{
  "n_layer": 10,
  "d_mlp": 192,
  "vocab_size": 2810,
  "norm_place": "pre",
  "norm_eps": 1e-05,
  "bias": "none",
  "init_std_o": 0.0,
  "optimizer": "soap_variant",
  "lr_mult_o": 0.658,
  "lr_head": 0.0108,
  "grad_clip": 2.0,
  "warmup_steps": 200,
  "batch_tokens": 32768
}
Each number is 128 + 32 x the weight over its row's rms, rounded and kept within 0 to 255. Layers, rows and columns count from 0. Numbers have three digits each. The size before them is the row's rms in percent of the matrix's.

# layer 2 MLP gate, 192x128, rms 0.192, rows 0-191, columns 64-95
091:173162132128055150161161138131095111193146114162149122130112118105098109161150124084143118183104
110:116130133085061081072134150206115158146126107131149135135150120121086169134148089117139135097084
100:120135136080147141159119147153170167121097088192127098157160204175115090204073102106168140093147
110:154164125082119165159121191160152129146148142093143127156108061071122158106166197109102132128187
097:122082107119159096107149109200151130121105123129090114144155131184094141121153115123108060180159
102:161090125085093162140126152118102157162094159091089130123140183163144095147133117155117100152095
102:130122121123122151082106132099148080120076169104082031111080175075096125168158173073116090130121
097:130171095110146177123096074165120148120119150152165107140211152171178135136166141098177073128108
099:114144113091171096137183146090133133187116126116164083166105122152096128145120098134151215118189
101:171151084157167149074177108164123123070145095220193141145110109098136128081139066095123151132152
110:109149127177149098113131150120101124131150121190142140130152168171110141169165144083123157124137
101:088125096109166150122139159118159099106089185225124125138101123079100157158209100110102097217092
102:131106134117158219086112132125145122134094144099136132161156123149100128111100072120144158052115
103:160139070125146147179200101140172114143144177096112073120139120144150119193110098154124169089182
095:132144077120146127188146173130164172161155125168149087152144107141172121087142155176118149121079
100:153122159126127133160191067100089120186168179103165115106175081108116057083106208132164138136137
096:119134122081068176197130127112165138139143093136173147155142112172149150121112087165084208104132
105:055136150158105163078129150110123096121134139132094112102086099139128142086142095040103120104115
098:169125159142146090136140111177117173116152078072146131136075134162104147127126099193101121108167
097:106111096114111171162116158174044125127173136054135130112153051070109138167071145154089096106144
101:157141154148158082153144086138138164144086141131157130141091097047104049080090109171186125098114
103:195116150047104145148108137140108118104083132128130177118153145110073187111130117103150177117134
095:150161067041154163174125149130154217165144130130133139167117100081097150096139107114169134088111
102:123143160180159150115183145132157126076130087145116139135139156097192134138131091117064117143140
096:158077118119083110137078143139150094174131154123100125082156167107111142138194114078134153123076
094:077147143167095149131092161140098106154132124134182130147100126128075169086123084140106213116157
096:130128124150152128165123113118180122119145100114127112116168121126136163120080125115109096150156
088:137142134082165175070115166130129149146126134106061055122087106097192101113141119070104138122096
101:112116168117161040142148128175128059121156141109078100111145117127090070112124171189147116091174
103:086139179111105089136128129162073205109125152150162157093092139113061170074098119102147178140152
106:115130173118089115158143064110088132093133127165125143212086122106116173122063165119134185142102
100:090159143171082098139150099099179158105130154060168116105116087120111080140125132157170073155117
092:124198108124102098137102113175154120137119094051161153081107083080106156096146075158109130064125
117:075134113089140123096091111101157098177130195131123114147114119191122131125134104077135140109104
100:142120085124079179133081134159133164104169140178120153107157163176122148113100148116214163139106
096:151084084141161060168083136107116162147101158119137165155109180133157124100174176159164135181091
097:116150128105104069121179143159153133041156191082058146180149115139146132130070106113109110152110
095:128132159137231088132076091159130107127133106154127062135132119172132139108086184119131156125114
085:106153112137108151111153108096153098156084102098126140113110129167075108164140151178094117176071
098:126138109165165150144115121142117131146138218134155135155162115116126116157136122103148103135155
098:120166124091090160103126176132129137151106175159109171198110077111075122105133107151140087103122
106:157084061067145095136119100083140167114146124134107133143172089114172123088105117167098181114114
097:125142105160096100137071087125145141077149162126142194097157189203079132125144180130137122141056
097:123086120114115114079081167118128076145149129088068120158128102077150114111110159136171124117084
108:141140128101089152133127117159077138113129065083127106174075082081137155118122117164152113126138
108:087133101152056186102113071154123118151128118119120127160129175121135076093116082160175128159079
106:056112087097152178153116111163147123106159141154093067143123069103158101138140177116107141121092
101:153171091147126104121126067110160131144180093164139086137123102092152133121111126164112174128137
105:205132193128098111113106083124099113158143125142103113121154102109093126152142148110141074117133
104:145071162156183091118158113224131072097142097098097142099173118084103107114103150131129111109065
097:124119053165126184124157159142128116105156134169147157126175117134090067112127125154128160189154
102:118160120148111144165063105129162162150134158172076160174119137151116155155120222072115156099106
102:127149107116157138087132128119134151138147166102152061146087154169144086105129156115066137136089
093:105116160159171106102138144175139188117155152155102084112117141107123090101239121121176145084142
102:104168155101103104117133079124062138121131158168145175151149144071104116130125056135128134135148
101:094107133159076161087149183149086213112136078144098121137086160094097131172103179142102102170111
094:117182069175104120151075139160102166172182074168120089057124074053064068184109126105113145106097
096:092167109110099115164158072100140128089130115120096085056152110097110136162150128162171113014136
104:157118119065099161145196154134116109117169149142156105153140096131112129119080168141126184153152
090:138128160150100182156124063125150206097147138116113155095129122079108153120138070171190096179065
102:091162124133141130154142152097125169135167111176126086137109103154175114090135125128148154164147
098:161106124117138079137096100075155151145121118034120151159110082210162093135134130157164128119160
089:112095095144114097200163117138127132158142105140078112103186129141105117109101109180165067124164
104:138142148104201118153110148094090130140106095123098138130173115118138163137130132111102076163143
090:121190170114163190117116143155149111070118125123122137127105141134171127143124116142169147060136
093:087126120133110079067171122144089162118108145150155136156140133072048124139134086128151142133141
101:148136097104112104117222095177181153125149097108123108158163130111128122151128137083032154159103
103:115140167140084182194154104150087131146150103107128191169087107153135145119135127137106063119137
091:167055117141125147134162129139134163159141202163135166134149103145096082145126116152107184126083
090:151123158122121146150123118144124180133134140120101115122156150129075129140097142160115138157081
096:126093124100132104093097142143141130129138108163144127150090045108138145119121132166121090138120
100:087052125135131163082135080105119125103137171093138138120163165105168076062160121148106116116186
107:138087131073090084096101117138136119140068081142134160086147128139099152150123121169168198107148
094:132171100095082076106073128156110139115065122116152096171157182103182082117113151116124093106170
104:160152149179136114096123148181088138109146102154134119063150120103058142191170132107101150048095
110:178122132082158180178199162141166077114146097134145144054120054170174156164103124098143130167144
106:149185108159127124177137137186100126107057100193114107148169136120110129138125125176082140105123
104:158067165117116087136141127157114142161161126096149148138140119127168151129122159096123070099151
095:132098103136130157109057156115116065112170172170153152118134161140148186126120168169144152141114
112:118117138127128120177119167115115137086149122097165085179129095127129147131095122116098140129081
100:134085152086169137169085078166121075143114107173140128207162129144132149180143162150116128104167
111:127096139073152147063160146126078153162161128120150192135052136153129126172163130061041143100148
090:139189111118119133140081166094172099187122137138087072111090152115090142179177121162151176073158
117:165141183170103131141137082074092113145170091129183090096105158127137091184030123148049180109174
102:111112125113137101215080090140104130128127138121170131142151151127058164162113102142146090120111
093:149183146094114169141082158107138137128107112115117162192140120211122117170135187096146099111088
099:138141056082146119127138153088145140148136150121094162088129148145122151092131173193105102077126
091:143199148095088153108137136096134170135095112119150132125124140135161158126146139211120123131110
089:158144131119160154160108172122137086111095169120151030139191162064115084125145154132133108124072
097:199137103075183166127105136141180147164152116123098138176129106080122111108188157101120063083130
104:155173135106116156149158116130112138128066141135139115164109122137059111186092101152083083125151
104:096125123138118170155108111173079148136185172122133112168176129070116096121105129144125176172110
113:144158174094086125096152112106115116099181184172154179149117125156112183146115116142117143144188
101:167115165119142146116207084114093064137161162115142106118126162139082070102169092100180105161127
108:144142113071103184143115093059124080087162079188128112133153126131147141080172071186145153068164
117:166086152153072094101122173203125103141139123096084181141084109121174179164125107117195100120111
093:155118108117089123082119111116154168087117153105143134082098085179126126100166134099157107077094
110:131072197088124102115099119096090077118131128134129176103095118150121127095081083125121122165104
094:086098136162100134093098109134156140163163092181103098130170065140181135255110132113134109107065
097:122152160130135074097094181117113126126112101118125114198094160136109090141142140159145141055119
092:103134178134156115143130068095073100076074135134174201081078064096114128135138111069194157101088
093:143167165145128117109132149149135157128065129141135125097107111158151110078121100146134099137110
098:120185138081179107128155164093106112174175105134101110160156150162130125122076104151146119172102
108:102099144100126137129062050153163144105082118158131134140172144177083185065152151124102124132132
098:120095169117094099098128115129124101147090062128127133167222078153132156158145127136155094169122
103:110102125113141141109195123085062156164133140119175088081127109129105115150112105131156135124132
119:083153143149053133123123126124141141108091143084201141063136089144154061090141103155137164186133
100:195128114139095110137149159133137089139093071142149100114157072148076078119177101158135114155194
108:159080133140156096121102137115162136161132120089148070170201171117082065081157160164122097084105
100:085104083117112176121108132128169088119118127160123125147145088088126112135078129151091139115139
097:144155141122061128118125085140138120093090148118167114104142127109104090175110096168128118078101
099:202147172162172109119154148128116053161124182143133136119157117122110138080128149090137117093156
098:112225089150163128175153156148137124144165110106136107129106124103113110126083119118128126110168
090:140167147118095100145153083132114102145097136145079122150138075142073112191216151156116109088160
101:094156152116107102123125177101121138113178092130116134182152090135133171102181128090139133097140
088:116112139133079167091095113149171119140164128233089171134176104136149116105175116165089179144087
095:160117120207130140133130149146164122136208111137123090068122117106140097149128101130142127105130
103:079132090141128073125132126109098129137126120168105152104109135120094198179120099125143104117156
102:097199155160130112102167138104187091140184134141094170093120078126130142116102072130142111164135
104:145102054060145175138127161143125116078138178137126135154208079174165100163107139123153113130073
096:163164169151101160107096092090080153160143136165129106092079131080095154114074080142087153144085
108:041117126131123175186089081149120130163146198156142192139127143102127160105107120155158099115117
097:127083080134109101131138081122110162102180140107149158152115118043166180138142075105206121151095
104:074166134082094174167164095123175155124103169144129181166137119142098117127119078140141123085151
105:100120089122156121101136156114127151193126140150144156123069134061087097128133138056128099098182
104:115190083079141123150079155141132073095184124127109134145131117145154126141138131091110159138150
100:097129063156159113111111079126102136167125107149131132140053092196123125107172121088108170098158
108:116078135120201095169141047124133123144102187115167132128137136094164132122129146082166169089153
100:104081129026115159136131160125086110085156108085157095142137087134108160098094141176117117186136
094:159143109171115132126149093158173110160110082123156113083193090183135060090186128113119110128158
104:157120079113107153135108171166162159131144191193143146134195138173128201105127085102062145081178
099:098139125087185120144131134153170112124139149144082150126174056100112123170182184085143139110131
100:059158172154173122201129126115118078143160105143073147192115108112166135146080172092106126098082
103:090096107085141122055094093149178144175147158126104118122156124147157157137145116122103123095129
100:171106129114085187113142182151090136138039150154137142101090157083127132147091143172136113122153
096:087099111139134094102096149187112057136138153142154100122155155157141129095137145126119219179212
099:077112137158083069128111134116116103115159111144066059135144140105190067131103144143104072119149
094:092136103109153144142100101126077107104119167112101081171141129137132134123122124136133107117149
098:136117098117124140107110086129193101133072155105088132105134152162089117093180096124105083142079
093:118081057163180145182126098127155139141053080149101110112101109117166144158151120084180106120078
090:127099091158109169099097157129099144120116122068153081153119107209125164116130145093142170146095
097:127168140119103171117179152074117087136106138160093117118127064095116133138166149138155145149134
101:115135144168162123133077134149060121149142122083139131168175102120169181123125146100078150134113
105:160140125024099111202155079067139107099106132076152108160132120111117127162177167158047128137106
091:175139113162221132136114134119150095101139082113131134108153156061137080152079130121110080158119
104:084180146153098104087151127197120117145133131174184113126132165136119137063103109037190114153163
097:159080106118157140142055097154078123107129162119175174177083123149123151170137184204126153175109
095:101166112130084137069093095152100080087132144108137088100101069131113088112148109147139118102195
098:113142117136119179129085095139113139139191090157140133139105135156088168086095145103092145126210
104:148086098078121113160101129133102061133103142123123157125061173113188184104078100090098148093079
101:123089123148137102174139130098121140145160163144122116167120136132180150124169108103105169131151
096:083134176127116199094120127175096058155109070166157117136075123107058140186129120197150118135122
098:043145125135114180124151101167143145075240124139152188163116163109133133092134086077148116058103
107:164177138183162083167146132086163118124136080121139056137152139120136063138112123123124141130099
107:107110134112153155077201124182121105073116121065149110153123195143194139108144122122108093064121
096:066097133167100139110119113151048105130133138107127115072167093118183179121083084120090150140178
098:079124111089095134185186155126113139145163131094156092140110134125146099134115158170063159107116
104:128154136069208135155107139095104131107146124101151136102142124118073148113162167078139157105120
085:120179095106163164107083137153120133165127062133167127123110118112144107090092115133140072184152
099:152085148166154143127118144078182139120084111121152064169108147150099068152118096180089123057160
097:180102115062102165090093172123177122103125118120079141118134155171149116116182120125197131180094
087:155109147146132083136191106066139128137129087088066141098145119118087094040151099132137104163107
102:166134112133164146145139164133110178134142136144115122047126113107132147126129113109089151128083
108:133128211139109105150167105186127186187141146132157128095140118145098124142141096138084107170191
101:107135117101149100164162101101114050156142176100110095063163176168092041137120104131108158141154
095:185095104105192146193144137180136156149098119144126114150119157094158146130152074156144161163121
091:103123149132164149149176096042121104151126140162112102128066139147122124168107169178144137112146
092:211112104174089111170121083114133147151137083170132092175123127085152102101118135125132105118139
094:129186108084127120137068155124169150057128095149159129068109121157160128128081122104148101099146
085:124171150160137145133128198152108139149101148161128110118105125160084146134127122118094192122109
105:098093132092118152094133162131069129105162183125118105128094096137118130115090148137190081146131
101:104050118166170086143075128119149074105143165153196137115150123212139154117094127098163130140148
096:103108123124176085136131175136164138143174136129121080097123149172088196136174132134181158097123
094:117142114146134101122112167123127172150106132213145124144097122130152069126163128150095130104150
101:167146131090129115091079180082120151110114106111154168095147062128128124182166150164114139054118
098:193108187160111161140122099114150179157104065110129115165139054095128126170153149100069170095074
103:129170092128079150169104112098125111151150060056143118123136138131090090123124140173163128112174
104:109152099079089108114120142143150149086148114096135149135077153123143117175096066145169156120194
093:131152112079180109178149193113137145143088116145161085145115137149070106099135115081132112146147
095:077117143127127146101207109111054123158188234124133115135096114127116126155142111194152100112130
108:146121109074151057162082165136148179159123073140119116097103145185117112136073177192108128140117
096:171124076175138124137144123163082106108161155104097110143106107151138099108140105137162071097125
102:056160064111080146108161164126169162091185079195113124148149061150112166133150104093089186121085
106:136145179137152130118141122125122134120125118116077191126118106110154104166093114125103163141211
099:149138140143166117116108198135115075092164140075209081141122117139113157110163095138141114158128
101:110133105162136151098104151176070172130064135160103152204182172130151191161164155139113128160080
116:146117170119121128120117118080068190035146137126141106185103120162139099162148130123167155142158
108:105148144131100076144159149088170096128106108112136196097124159146056104123161113125141178099119
104:113163166159184129161134104140100112121107153174151147069142104166106128103096177120099142163168
096:086157140112121108120159166089074108094132065070144111110127098114091165125118073140194118111113
097:115102109107168069116160174113099097110129119103116125109146157175211072098183121139149133141175
109:111113136148158119117094108086135145092165102127135141097168075129114115065107095116216096165120